Weights of a small transformer language model.
Training: a variant of Muon for these matrices, 625M tokens.
Each number is 128 + 32 x the weight over its row's rms, rounded and kept within 0 to 255. Layers, rows and columns count from 0. The size above them is the row's rms in percent of the matrix's.

# layer 5 attention key, 64x384, rms 0.101, rows 50-63, columns 256-319
size [122  97  96  95 128  86  91  98  94  93 108  90  95  91]
[[131 133  99 139 152  64  88 137 133 107 138  84 163 135 164 116 141 112 136  89  56  73 145 130 140 161 150 109 125 120 146  73 177 168 135 151 102 188 160  58 158 118 123 113  95 163 168 151 132 141 109 145 142 176 115 118 112 109 128 168  90  97 108  99]
 [180 119  70 114 190 154 140  82 150  79 141 139 132  86 142 128 114 102 142 124 150 122 110 168 153 149 147 121 161 129 151 132 208 161  94 116  55  66 118  86 195 102 115 143 107 132 156  97 147 124 107 171 130 127  99 120 110 126 120 113  69 132 116 111]
 [147 113 108 145 145 107  90  92 198 116 109 111 137  83 131 168  97 138 146 123 155  97 122 153 133 119 102 161 220  82  91 129 206  63 198 166  42 103 137 100 162 120 133 157 120 116 140  95 138 133 130 120 115 105 123 105  80  86 160  74 132  84 154 150]
 [145 151 142 114 147 122  73 125 163 149 191 120  98 117 163 106 119  65 107 153 103 140 140 126 154 115 124 160 204 105 170  93 166 138 104  98 147 185 143  94 115  63 184 145 128 147 112 161 134 135 129 115 127 174 196 100 129 105 120  87 110 112 109 157]
 [109 177 109 146  93 135  75 174 136 122 102  92 173 153 135  82 149  92 173  95  81 185 123 118 137 171 136 149 173  71 140  37 187 154 123 120  83 132 147  45 159 126 111  69 109 142 119 117 138 123  87 170 148 153 123 122 156  88 128  79 108 101 113 135]
 [157 144 118 119  97 111 150 207 130 148 108 163 106 153 134 161 114  83 106  95 127 121 197 137 177 147 114 114 121 191  99  90 130  79 127 210  71 139 122 168 117 227 122  98 127  85 126  54 115 117 132 102 105  76 105 119 126 116 100  67  97 123 124 142]
 [151 108  80 140 187 159 146 133 166 178 140 102  83 131 104 117 112 160 114  99  96 149 113 135 174 148  97 149 144  82 146 159 118 147 101 126 208 117 134 195 107  93 151 160 149 158  87 120 146 114 110  68 153  79 135 112 126 151 160 132 110 168 173 116]
 [ 97  51 165 111  96 127 121  96  85  89 135 125  81 131 152 140 137 119 136  86 168 115 154 177 123 152 110 104 119 196 162 123  85  54 123  88 142 116 136  68 124  65 186 100 123 168 159 166  79 149 125 102  94 161 144 138 151  97 157 132 147 191 160 189]
 [108 149 108  93 144  95 117  88 132 120  85 103 168 115 132 151 106 139 132  83  64 114 142 176 168 134 112 157 161  93 141 126 153 136 102 124 108 154 110 132 142 154 110 126 123  99 214  69 102 146 134 148 114 156  88 124 119 150 155 109  74 112  96 101]
 [132 177 132 109 123 223 144 136 139 119 108 117 190 145 133 198 136  93 128 111 162 138  99 107  80  89 110 134 112 120 114 146 155 109 142 110 107  53  71  47 115 153 119 194 117 139 111 188 116 154 115 154 132 141 123 111 157 209 101  91 124 139 153 146]
 [ 77 128  38 113 129  70  93 132 151 120 150 105 142 155 129  76 130  58 121 136  89 120 101  88  96 177 116 142 167  99 158 175 184 148  74 129 116 146 152  38 105 129 123  93 139 152 157 126 135 169 148 195 164 165 115  98  69 100 141  99  99  97 169 100]
 [129 123 122 183 156 146 108 195 112 164 137 144 137 108 124 168 161 119 178  63  71 131 194 172  94 103 129 170  60 132 114  94 146 105 131 130 115 154 130 104 164 142 157 112 108  96  80 149  81 135 153 120 166 124 154  76 112 164 165 143 114 147 104 100]
 [138  77 105  86 148 118 114 154  66 129  95  96 112 139  93 132 175 150 171 149 130 124 103 105 105 125  75 156 157 113 133 162 135  68 151 177 165 137 139  77 133 117  95 136 130  78  95 127 191 113 139 138 139 108 133  99 134 139 135 124 135 126 141 140]
 [ 97 103 115 111 104 127 104  89 137 129 128 134 140 133 124  57 125 165 142 120 160 134 149 225 188 206 161 130 147 109  92 152 114 124 111 144 174 128  61 164 153 151 124 109 139  90 183 170 117 111 123 126 124 127  75 131  40 174 129 138 170 135  89 178]]
# layer 5 attention query, 384x384, rms 0.106, rows 51-63,115-127,179-191,243-255,307-319,371-383, columns 256-319
size [ 97 100 108  97  97  99 102  98  99  99  95  92 104  99  90 100  99  89  95  94  95  93 118 104  92 111  89  92 106  95  88  98  96  99  96 105  91 101  99  99  98 120 106 101 113 107 105 102 111 105 104  98 104 123 132 113 113 115 128 120 123 115 134 121 130 108 108 130 109 104 106 121 116 117 128 110 110 130]
[[133 111 145 135  85 149 131 182 193 105 112 174 105  80 151  89 127 183 100 155 137 141 125  89 121 163 106 149  88 156 167 113 124  97 159 152 151 127 140 143 144 151 119 137 191 128  98  80 113 135 124 181 107 185 132 158 121 122  26 199 184 111  86 205]
 [ 92 136 141  90 176 108 172 103 111  79  97 147 187 157 148  91 167  21 188 141 136 116 118  91 166  85 150 154 165 135 141 128  72 197 142 139 208  87 142  99 171 143 130 124  96  84 152 143 181 149 139 112 159  93 118 109 123 164  87  87  65  78 147 125]
 [115 158 101 137 113  75 136  67 120 159 131 159 139  89 179 126 144 136 114 157 108  89 129  66  92 179 132  88  91  74 149 163 156 112  50  96 124 109  84 151 154 184  95  47 182 170 148  96 150 111 143 192 146 103  66 127  42 152  97 112 183 202 117 114]
 [179 120 117 149 130  79 169 174 153 181 165 169  96  90  99 159 166 168 164 146 113 168 136 147 130 143 120 146  62 157 149 130 114 149 128 149  79  88 140 149 161  81 102  97 151 145 105  81 175 130 196 174 149 122 123 207 111 163  57 197 147 131  59 122]
 [ 99 136 204 130 125 156 113 167 141 126 215 148 145 191  68 133 132 137  94 125 106  97  93 117 119  66 142 164 164 142 136 157  99 166 139 112 133 107 165  97  79 172  95 187 156 127 149 153 142  67 102 166 125 157 104 161 116  27 145 155  82 132 151 111]
 [ 77 181 116 177 129 162 100 106  85 137 175 118 163 138  93 111  99 146 142 169 151 160  87 122 153 153 111 161 136 108 124 115 106  89 160 107 139 106 119  95 138  80 156 122  89 123 116 181 119 128 152  84 126 175 142 149 146 199 127 117  58 114  96 121]
 [143 105  81 145  64 137 135 130 172 119 158 139 125 156 118 196 101 127 137 145 163 142 137 122 118 172 136 147 145 105  96 141 166 209 141 149 157 140 182 115 110 155 116 123  88 155  65 109  96 138 132 164 217 171  91  87 114 105  87 155 101 149 144  93]
 [ 67 143 109 150 139 106 141  84 122 111 170 163 140 104 172  83 123 177 133 114 127 180 116 133 149  74 162 132  91 137 165 124 101 124 168  96 124 116  95  95 122 111 142 190 204 154 133 140 152 117  98  87 154 131 138 100 158  65  64 103 159 126 108 116]
 [116 142 150 215 164 113  84 111 109 119  86 118 119  96 107 164 124 138  86 116 109  87 126 114  83  93 169 150  80  94 170 130 143 126  30  78 141  99 130 160 105 126  97 131 140 166 140 130 119 130 146 139 121 136 126 107  96 147  81 141  87 119 103 119]
 [102 112 130 100  96 116 127 166 147 127 100 142 126 115 176 104 152 145 157 143  91 222 147 158  84 110 120 148 124 133 129 139 117 114 112 138 106 104 153 144  99 105 113 120 107 152  81 108 109  81  85 166 139 148  84 123 127 179 203 135  74  86 148 143]
 [142  83 166 150 127 148  85  97  95 167 102 148 106 179  93 100 130  41 136 170 152 135 150 118 145 112 134 181 141 118 119  86 149 149  63  74 121  87  44 145 113 128 146  77 153 121 128 147 172 129 148 137  96 124 133 172 156 139 123 138 131  93 110 167]
 [145 143 126 122  96 112  51 138 139 107 179 183 166 162 126 161 136 142 158 109 109 123 100 125  94 146  48  83 161  77 163 160 106 151 123 129 121 138 178 132 137 176 177 154 125 106 113 196  48 165 115 138 141 152 125  71 136 105 191 134  85 141 115 122]
 [116 142 115 150 162 158 117  92 115  94 138 136 184 155 100 145 145 149 227 170 178  81 176 130 134 138 136  88 111 103 143  83 130 151 116 110  68  79 172 124 104 158 150 166 133  79 116 125  91 125 112 115 127 146  88 123 155 104 199 166 158 162 112 149]
 [125  87 135 113  92 138 109 122 142 128  63 163 100 105  90 194 198 147 126  43  93 178 205 209  87 104 138 121 143 103 145 125  96 104 116 124 227 139 154 167 133 154 144 151 139 159  94 102 111 111 154 159 143 150 185 108 206 132 124 165 159  94 109 171]
 [130 115 153 141 167 156 144 156 107 128  83  69 163 112 132 119 138 144 167 180 183 140 182 101 180 165 168 169 156 153 131 113 122 145 114 114 129 122  66 105 149 144 111 119  93 130 141 157 121 132 168 112 139 129  83 122 127  92 160 115 106 212 135 113]
 [186 144 183 181  96 183 138 134 115 179 164 183 184  85  93 196 139 164 106  83  91 110 154 154  98 150 123 121  74 179 143 151 129 124 151 147 144 152 173 102 158 152 159 118 191 160 139 168 132 124 125 120 126 141 128 107 119 134 148 150 115 154  94  86]
 [160 148 100 137 143 130 217 140 170 131  85 103 131 132 135 173 101 174 125 181 113 111 152 151 150 187  85 181 102  96 163 154  98  92 152 118 117  96  84 109 137 123 179 104 182 109 114  69  59 118 143 150 166 126  78 168 156 140  95  97 160  91 170  97]
 [171 158 185 145 147 178 124  34 148 189 148  98  91  80 158 166 130 155 154 114 109 124 113 130 138 130  58 129  92 153 157 163 168 158 156  98 171 131 130 104 101  68 166 168 188 152 116 235 159 130 107 111 121  93 132 140 122  98 100 133 121 132 117 142]
 [110 101 130 102 101 148 160 155 119 166 111 121 102 137 144 135  42 140 134 176 197 146 116 149 108  99 122 130 118 106 136 125  83 157 143 155  92  98  97 107 110 148 108 118 148 124 112  64 168 195 191 130 154 132 103 152  87 143 115 156 147 110 162 124]
 [174 198 119 111 100  93 126 147 141 140 128 207 144 162  80 154 138 129 132 121 149 142 104 123 134 102  94 121 140 142 127 132 103 133 143 147  50 166 188 176 137 172  76  90 167  99 100 132 168  84 122 127 183 143 127 115 201 142 104 143 209 140 136  94]
 [177 165 202 109 117 113  89  59  85 144 114 125 100 133 195  69 110 195  86 186  98 128 134 122 174 127 170 134 152  97  94 123 126 141 137 138 177 112 114 121 168 132 167  95 134 143 120 154 132 150 109 165 134 147  31 101  81  93  64 109 162 150 145 148]
 [120 113 133 132 111  72 161 142 151 156  84 113  76 151  92  97  63 148 125 180 168 123 217 177 144  76  79 190 135 164 148  94 120 139 177 136  86 181 143 143 105 173 141 132 122 108  82  73  88 152  90 116 124 152 157 104 116 144 125 166 104 131 125 139]
 [159 124 124 107 132 119 111 154  98  97  98  89 166 158 128 152 117 156 117  68 100 123 194 117 163 108 133 121 191 114 127  90  76 111 122  57 152 126 133 142 132 136 198 153 103 192 102  68 111 138 116 146 149 119  81 101 127 111 171  95 103 152 120 182]
 [116 131 122  67  89 122 130 120 151 105  81 121 129 118  87  83 100 170  86 170 123 178 139 149 129 132 155 110 158 111 151  78 100 102 148  90 204  95 154 105 103 129  93 128 160 125 146 109  97 112 109  86 155 112  98  95 133 137 132 104  90 141 134 129]
 [ 90 124 118 183 115 129 117 127 121 122  97 153 106 141 109 138 142  91 150  99 172 167  90  77 130 161 103 176 137 162 141  64 153  83 130 132 165 122 164 111  98 106 168 121  52  94 150 132  76 187 115 109 179 129 117 152 124 146 122 109 127 168 172 114]
 [108 156 144 159 183 193 182  98 107 141  71 135  87 118 134 144 145 134 160 122 121 185  36 147  77 140 126 188  50 181 169  81 185 135 155 103  99 181 138 121  90 138 134 136 140 120  63 124  65 144 118 142 112 174 112 107 191 123 125 180 136 165 113 120]
 [121 117 151 108 134 165  97  78 175 118 117 143 139  86 101 111 115 105 103 200 152 199 201 149 107 191 123  79  95 146 149 112 134  92 160  87 126 140 174  73 145  90 213 129 142 102 141  86 181 116  85 109 117 111 162 131 174 124  95 168 146 144 136 134]
 [136 130 146 101 166 154 138 107 118 122 128 112 142 102 132  80 182 134  98 168 130 135  79 129 144 150 146 124 101 168  59  99 113 135  99 123  89  53 141 156 151 185 109 167 129  96 122 122 151 151 131 149 179 129  70  83 133 155  93  68  94 180 110 137]
 [155  98 100 160  92 120 158 191 142  93 140  96 206 138  99 185 143 148 115 178 125 151  92 142  64 129 118 119 111 109 147 132  93  99 168 174  99 144  93  94 156 160 158 148 130 101 123 164 120 144 135 179 102 129  40 157  72 120 142 135 121  93 127  65]
 [128 128 107 160  78 120 151  87 145 212 129 128  96 180 117 143 148 119 126 164 121 124 163 147  93 118 110 136 102 105 127  96 163  80 101 113 149 146 128 156 120 128 130 151 138 110 142  72 127 102 152  87 130 141  93 161 115 139  69 143  67 142 175 117]
 [134 195 173 104 195 131  92 122 148 182 138 127  75 195 102 104  94 189 123 113  73  85 144  95 154 158 155 152  85 101 169  96  89  98 145 132 130 129 137  92 110 100  86 172 112 113 137 154 119  75 148 135 149 131  76 137 144 154 154 115 137 127 138 120]
 [146 157 130 116  76 141 140  79 137 121  93 132 158 133  78 161  35 197 121  48 136 166 102 106  96 211 111 159 127 131  98 119 131  78 119 105 166 106 165 122 136  94 122 122 160 104 128  79 146 119  82 161 152 178 107 155 169 132 116 195 133 100  81 154]
 [101 143 162 130  82 145 112 167 101 120 131 152 194 159 126 129 124  85 110 143 150  92  91 106 154  81  88 144 115 110  98 104  57 163  82 170  79 161 163 163 161 174  80 151 157 223  92  97 164  69 106 149 100 132 154  79 178 164  81 123 197  97 129 114]
 [148 170 141 116 123 159 121  90 103 131 121 144 142 109 146  83 154 134 124 113 144 106  92 145 122 137 118  89 108  85 131 166 133 186 131 106  98  80  78 111 115 130 149  89 177 157 117 104 173 153 118 132 138 158 141 165 109  81 143 123 104 159  93 193]
 [131 151 140 115  99 114  63 161 112 116 156 128 150 142  92 122  64 163  83 119 141 128 157 108  89 167 115 138 160 103 136 112  91 185 142 188  69 157 184 134 145 118  99 170  68 139 199 134 121 174 157 157  57 110 152 125 183  91 130  99 121 148 124 120]
 [153  93 119 138 167 140 108 169 173 146 145 202 151 132  90 132  95 139 131 147  92  94  98  96 181 105 160  96 144 102 111 133 157 161 130  68 140 119 141 177 143 149 169 104 133 190 190 125 147 160 114 127 163 147 100 154 133  90 164 129 112 108 130 168]
 [100 128 162 142 124  68 149 117  95  84 141 213 171 119  95 136  79  56 147 117 141 141  96 117 178  56 144  96 120 143 161  69 142 119 137 134 118 131 134 193  99 127 170 132 130 202 178  65 175 192 100 103 110 121 125 108 102 134 131 135  84 125 118 165]
 [130 126 116 105 150 153 121 145 138 153 127  77 138 189  87  85 128 116 178 126 130  73 118 138 106 147  78 177 134 133 145 131 144 100 120 152 108 170 166 121 121 135 178 126 105 108 152 129 121 134 147 133 162 126 120 135 102 103 146 114 121 100 165 156]
 [186 155 136 169 132 125 136 146 138 159  97 107 157 129  93 159 116 116 107 174 129 201 160 128 145 133 127  97 167  80 177  24 111 111 107 154 118 151 138 124 145 171 103 172  94 108 128 120 183 108 173 123  97 151  96 102  72 124 103 114 167 166 137 142]
 [107  93 225 161 204 183 111 137 149 133 166 138 140 147 164 146 155 153 125 155 110 204 123 134 152  90  90  72  84 147 122 148 152 115 111 154 122 153 103 171 188 142 125  91 130 116 105 139 165 130 158 160  50 121 178  97 194 142 113 183 112 168  83 127]
 [112 175 134 108  80 212 154 123 168 147  66 116 107 126 117 108 158  80  81 113 140 208  84 127 127  97 124 146 109 164 120 162 120 156 120 165 125  99 119 171  97  80 136 111 136 139 109 127  77 130 154 102 159 108 120 160 158 133 113 219  63 106 118 156]
 [157 165 140 134 144  97 189 171 150 121 114 127 130 115 133 167 158 141 177 171  69 172 172 119  94 140  99 117  67  92 114 179 206 128  80  82  93 109  99  94 123 120  97 156 144  88 172 120 131 179 150 159 112 149 145  24 159  98 139 176 152 188 181 126]
 [117 146 117 139 124 103 147 162 130 154  92 146  55  89 116  97 175 173 148 111 116 103 124 154 193 123 120 107 133  89 197 113 110 112 154 136 168 104 109 196 147 127 124 123 112  96 162 119 103 109 176 142 117 125  81 227  79 125 100  59 153 134  75 112]
 [ 59 193 152 103 138 197 172 145 104 121 107  48 105 126  98 107  65 141 163 174  99  94 135 150 124  76 137 145 137 151 137  88  79 163 133 183 108  89 149  92 156 134 154  78  96  72 152 175 116 108 176 127 137 119  69 142 205 123 149 127 124 108 107  84]
 [205  62 129 179 129 196 146 120 117 108 100 111 114 160 103  98 102 124 106 116 157 136 109 202 108  94 130 136 139 150 144 126 166 118 138 101 135  98  98 116 100 112 155 160 151 128  88  79 143 122 104 162 146 127  89 116 134 103 144 152 183 145 112 108]
 [146 108 107 129 194  98 132 140 126 205 118 144  93 115 153 164 139 111 166 187 170 143  60  76 132 106 178 144 113 108 102 130 106 104 133 130 176 151 104  73 158 107 141 125 108 119 142 141 166 153 148 118 151 110  60 107 207 110 126 126 118 126 126 120]
 [154 113 130 148 140  78 129 115 166 108 127  65 107 141 180 142 117  83 165 163 142 177 113 149  77  76 121  46  98 124 123 131 121 205 141 130 161  91 161 120 137 164 135 164 111 173 104 115 141 125 128 137 108 106 136  94 163 143 138 137  92 160 107 160]
 [169 137 136 138  95 162 154 159 123 113 113 127 114 166 232 163 156 191 161 163 126  59 189 167 113 209 213 154 125 191  21 165 120 153 132 140 174 123 143 192 141 161  99  87 127 119 101 160 106 139 146 130 148 117  96 164 118  98 106 135 142 142  97  54]
 [112 166 141 100 135 162 138 128 147 122 149 158 140 180 147 122 178 124 110 116 135 105  96  87 123 161 138 102 125  53 114  77 151 137 143 156 111 131 101 201  67 135  92 126  98 150 134  55 123  94 184 121  90 146 115  89 116 114 129  99  98  76 181  98]
 [162 148 136 127 147 145  95 147 134 152 146 152 120 132 142  88 118 148 105 111  90 157  93 162 130 143  96 118 102 129 142 144  63 111  99 149 144 133 152 211 113 194 116 105 116 142 166 181  80 114 104 117  62 130 131 212 180 117 117 106  91  86 135 121]
 [181 184 145 129  90  99 128 124 126  61 125 100 166 120 125  77  92 140 144 143  87 144 144 145  86  88 138 138 136  94 114 212 132 163  89 144  69 124 109 143 113 192 107 179 137 132 157 133 118 140 177 153 111 119  96  81 172 155 122 123  71 141  77 137]
 [121 126 207 216 138 140 155 104 108 137  81 151 127  83 125 147 127 115 107 100 182  91  62 136 125 182  99 118  73 162 109  35  96 124 117  98 135 169 136 173  57 120  96 156 168 122 156  76 101 119 100 124 129  98  79  94 138 147 118 118 196 134 111 134]
 [136 129  93 122 108 125 150 123 178 103 132 168 110  91 147 217 154 125 138 111 122 158 106 110 142 196 135  95 100  98 123 171 175 119 130 129 119 111  88  98  41 139 164 138  81 136 164 122 152 115 128 121 138  67 138 163 119 115 153 176  96 140 111 140]
 [102 114 101 116 196 118 120 164 150  99 110  63 157 124 135 115  70 156 111 111 131 112 134 174 107  96 132 171 177  53 126 116 184 152 171 204 113 110  81  64 117  98 174 143 105  94 106 145 125 100 131 112  73  73 110 109  94 116 134 153  99 127 135 116]
 [ 90 154 135  98 149 158 108 110 131  78 142  97 164 141 120 137 106 104 103  96 143  97 102 109 157 170  42 113 131 134 137  82 170 124 103 154 161 144 130 117 144  96 138 153 181 185 102 144 127 111 136 113 101 211 119 113 150 101  94  84 119 147 109 124]
 [131 145 123  96 109 115  94 134 118  99 143 177 128  87 155 150 132  81 166 118  76 138 116 130 146 109 116 105 127  81 199 184 100  50  90  77 174  93  97 116 123 194  94 102 152 162 146 143 108 154 166 139 117 146 108 168 194 101 105 114  47 127  79 148]
 [135 162 110 204  77 105 110 161 158 107 148 164 140 127 125 153 107 120 161 165 131  81 144  74 190 125 164 118 180 145  82  87 151  76 109 131  89 181 140 158 132 113 162 153 158 134 100  76 156  65 120  88  41 110 133 121 120 105  87 125  85 102 141 120]
 [144 131 127 139 122 186 152 144 172 106 115  85 115  80 118 194 167 162 135 122 112 189 123 129 102 102 168 140 121 124 172 100 112 136  95 129 179 108 133 120 130 142 193  74 162 145  87 154 130 120 107  78 183  84 135 169  79 101  70 147 132 166 183 173]
 [ 98 108 150 143 105 162 159 195 104 117 122 101 171 209 105 113 138  55 118  72 143 111 168 152 137 142 158 115 185 143  58 143  86 114 100 151 133 141 127  78 107 155 171 190 145 132 124  96  80 111 140 133  88 157 182  85  86 108 154 167 186 127 142 191]
 [ 84 163 166  73 118  96 178 124 102 165 136 192 120  84 159 105 104 159 102 131  92 166  99 148 105 146 201  59 135 104 166 135 148 148 131 142 100 110  86 135 137 211 121 149 134  95 115 105 118 133 154 165 138 147 152 113 135  99 104 110 164  91 101 148]
 [165 158  94 157 125 102 114 111 191  89 139 145 114 169 177 112 140 103 127  99 161 151  74 158 107 178 142 180 126 115  49 134 154 145 112  98 108 156  90  86 108 179  95  95  43  93 135  97 100 181 137 189 130 130  98 107 146 182 149 110 174 152 101 119]
 [103  96 111 112 157 129 118 147 133 154 159 137 123 176  96 104  94  84 116 106 132 135 191  89  82 110 118 109 113 149 141 133 189 135 127 110 157 105 173  44 135 117 127  57 165 207  74 151 116 136  69 124 174 148 143 112 141 149 159 150 157 169 202 194]
 [129 147 211 143  79 142 170  94 118  96 123 114 136 127  80 129 131 128 128 125 116 210 129 113 116 111  83 140 102 104 125 107  69  91 135  91 121  38 149 162 126 134 163 142  91 149  86 143 106 152 138 123 200 141  94 147 146 180 147 165 143 122 154  90]
 [100 137 163 125 176 168 130 185 115 116 134 132  90 157 136 158 111  86 138 100 105 151 127 106 106 115 115 119 130 141 138 161 145 110 104 161 147 128 125  43 162 112 161 190  96 123 111 126 114 127 113 187 126 109 103 126 120 125 154  90  85 179 115 115]
 [117 113  50 130 160 167 127  97 195 139 144  95  52 121 151 160 122 107  79 160 161  63 137 188 118 188 138 122 116 120 152 159 140 202 115 119 161 120  55 116 153 137 163  57  91 142 178 106 154  73 167 142 145 116  67 157 108 109 105  98 174 116 111 195]
 [104  91 145 180 178 153 131 111 127 152 183 211 172 119 154 192 146  89  76 134 127 149 156 183 157 167 102 153 110 122 141 111  99 107 190 147 132 113 126 127 112 165 139 157 123 126 127  98  97 107  98  89  91 143 117 166 208 122 163 116 118 135 141 150]
 [121 143 187 159 145 119 167 109 126 133  93 114 140 121 142 119 141 103 138 168 118 130 165 140 169 151 142  92 103  86 147 164 109 108 111 169 114 159 123 128  86  89 143 106 119 180 120 147 148  95 170 176 113 110 125 113 122 195 116 136 116 155 107  96]
 [126 118 157 169  98 128 168 163 144 153 155 133 137 114 156 140 181 180 122  75 120 127 105 135  97 137 141 114  28 155  92 166 127 182 128 114 136 122 147 203 131 170 141 123 151 154 115 153 118 108 110 138  98  74 137 141  81 172 128 173 133 126 183 134]
 [123 158 129 185  43 153  99 148  54 151 181 117 150 164 151 126 148 203  97 108 112 120 147 159  92 100 135 131  31 147 103 117 124 139 126 161 128 140 161 157 115 129  68 133 148 171 168 107 192 144 151 128 206 102  92 145  83 139 128 117 137 100  86 135]
 [ 82  79 164  45 133 150  96 151 141  46 192 176 178  77 193  98  87  56 142 131  60 154 105 155 132 124 177 172 138 162 134 165 155 143 164 130 185 124 137 115 151  42 116 170 137 161 151 171 119 130 160 152 155 109 172 105  83 108 145  95 140  94  50 130]
 [139  96 121  97 117 135 130  89 161 157 152 129 129 111 106 197 153 146 140 101 133 159  62 140 149  94 158 125 158  86 107 105 169  80 128 114 145 132 131  81 115 125 103 124 131  82 105 112 170 158  88 151 175 138  63  50 129 132 171 124 129 125  78 130]
 [ 93  90  99 120  67 100  95 103 130 120 188 162 224 139 125 110  95 125 116 134 107 174 163 105 137 143  73 110 163 106 114 138 170 140 138 144 108 125 142  97 162 132 123 131 124  96 155 183  97 152 156 119 140 126 140 104  81 108 146  80 144  63 125 121]
 [154 149 141 121 112 144 130 142 117 107 192 173 172 136 128 139 182  68 123 169 124 137 109 177 124  92 129 110 150 117 204 183 145 171 160 151 121 108 148  97 143  91  96 156 156 112 102 124 164 174 183  74 109 153 139 130 190 130 163  71 121 131 163 162]
 [134 144 117 105 213 116  99 150 166 101 118 113 136 106 122 149  96 176 107  88 134 157 200  93 153 120 202 151 100 132 125 133 182 123 106 168 177 109 136 111 152  71 114 145  87 138  93 155 125  86 112 105  44 105 102 177 154 147 156 131  86 151  32 120]
 [153 100 157 127  81 135 150  66 105  73 160  81 108 135 158 142 165  90 121 104  95 111 149  66 176 131  79 107 124 126 116 144 181  80  94 155  71 101 123 104 149 113  97 125 119 172 126 132 109 181 144 127 170 114  86 104 149  95 128 107 121 163 115 116]
 [152  90 175  85 187 127 154 124 115 173 115 143 110 115 161 128 163 172 114  80 133 135 162 197 143 138 119 123 129  88 131 125 111 102 123 145 164 112 144 154 129 100 133 147  89  86 152  85 111 160 172 115 126 179 124  71 138 126 117 177  99 164 120 171]
 [106 209 154 138 182 100  71 111  98  63 161 140 134 117 152 127  73 143 131 155  98 123  89 113 156  86 101 146 126 100 162 119 107 111 128  56 139 133 137 155  74 119 125 177  94 139 182  78 174 148 129 122 125 150 101 148 161 132  74 108  95  95  88 151]
 [ 87 110 109 175 133 153 163 109 105 104  69 146 124 115 196 186 152 177 152 117 152 120  46 130  94 136  78 161  43 134  96 143  94 122 158 127 102 128 135  92  99 113 131  93 139 142  97 133 127 173 120 123 128 112 164 147 101 126 129 155 160 130 147 123]]
# layer 5 attention value, 64x384, rms 0.129, rows 0-1, columns 256-319
size [100 102]
[[153 104 146 134 152 187 137 151 190 121 155 179  64 191 143  85 122 122 126 149 134 118 138 106 162 158 153 125 119 174 141 141 132 107  98  92 175 127 126 173 141  63 132 188 138 181 190  99 129 102 125 137  87 143 154  99  86 134 174  80 101 170 176 120]
 [ 95 128 155 113  97 137 191 148 113 146  82 139 113 167  74 130  92  79 110 132  96 122 135  68  76 125 137 137  67 139 121 184 102 136 148 161 132 171 133 124  97 144  81 137  98  96 136 156 104 178 120 145 151 136  81 157 152 170 134 131 140 136 123  93]]
# layer 5 attention output (transposed), 384x384, rms 0.0976, rows 0-1,64-65,128-129,192-193,256-257,320, columns 256-319
size [101 101 103 117  98 100 102  94 101 103  96]
[[143 160 183 117 108 154 136 144 135 169 150 152 129 127  70  94 105 123 151  99 129 131 116 104  81 172 167 150 184 211  99 160 109  73 118  83 116 127 180 167 119  72 172 115 135 118  90 118 161 103 107 120 132  99 136 129 100 125 107 157  77 101 113 127]
 [112 156 176 120 131 108 177 123 138 179  99 108 102 117  90 156 146 138 193 172 122  76 121 137 157 106 172 118  94 129 123 117 108  68 155 127  90  68 120  54 123 117 135 168  96 102 117  82 128 138 183 102 187  96  97 127 166 165 113 173  75 101 155 106]
 [157  98 182 144 154 154 148 139 199 108 111 123 130 199  73 134 146  65 162 130  75 106 128 113  58 143 132 116 138 100  64 151 167 124  86 157 127 104 124 144 115 127 199 147 105  87 194 111 107 111 167 173 114 211 139 120  93 108 166 167 112 143 143 110]
 [114 157 111 157 147  83 155 118 152 125 137 108 174 213 116 113 118 155 138 119  81 158 140  82  84 157 118 141 135 126 114 120 137 131 128  94  89  97 184  50 173 163 115 189 140 112 123 173 126 157 139  99 130 176 128 136 128 148 123 197 158  84 132 120]
 [139 113 164 168 112 173  87 164 159 176 113 159 138 189 107 122  83 122 119 124 119  75 144 137 112 128 168 147 157 112 122 158 160 103 117 130 186 102 143  94  94  42  80 122 107 133  65  94 150 127 200 143 144 173 146 110 119  84 126  89  51  98 179 122]
 [113 120 186 163 117  68 163 122  89 184 101 140 209  97  53 185 102 112 145 154 164  65 117 164 102 120 113 102  22 134 123 176 162 117 133 117 156 128 128  96 133 149  79 125 109 107 121  95 141  99  67 153 149  91  89  76 145 222 145 177 118 159 119  92]
 [ 79 155 123 172  99 126 110 238 104 129 128 112 129 150  85 119 104 172 104 112 118 111 153 133 136 117 149 124 165 135 147 152 103 120 178 137 123 150  97  41 138  85 155 155 133 172  84 137 152 113 130 155 114  57 111 154 132  82 121 110 152 152 134  78]
 [134  84 175  96 124 187 152 124 123 142 160 146 125 120 128 115  91 134 118 135  70  85  95 136 165 131 134  71 130 103 172 181  86 158 135  94 146 193 147 185 146 144 117 109 139 120 150 171 123 165 178 140  89 115 133 142 170 168 168 101 196 140 147 181]
 [157 136 132 135  96 197 100  99  67  82  98  78 107  59 167  98 153 119  89 123 142 108 144 141 155 131 106 109  97 110 220  78 134 144 114 187 129 138 129 162 103 163 147 118 135 119 143 139  94 101 105 126 105  61 111 132 153 127 141 161 128 161 152  77]
 [124 174 121 184  91 100 115 126  74  70 105 150  98 102 145 151 121 146 104 129  92 205 151 174 145  98 153 150 157 114 150  84  80 129 160  64  92  74 121 140 117 137 153  73 169 171 111 146 169 137 125 120 100  99 114 156 115  68 130  75 140 135 120 151]
 [ 72 164 145 149 121 107 141 132 108 185 191 181  46 117 139 173 141 141 109 168 126 183 125  95 153  85 140  86  92 113 152 148 145  88 111 109 124 201 129 123 130 131 127 101 128 137 145 130  83 134 136 152 166  88  87 136  92 137 111 191 119  62  82 162]]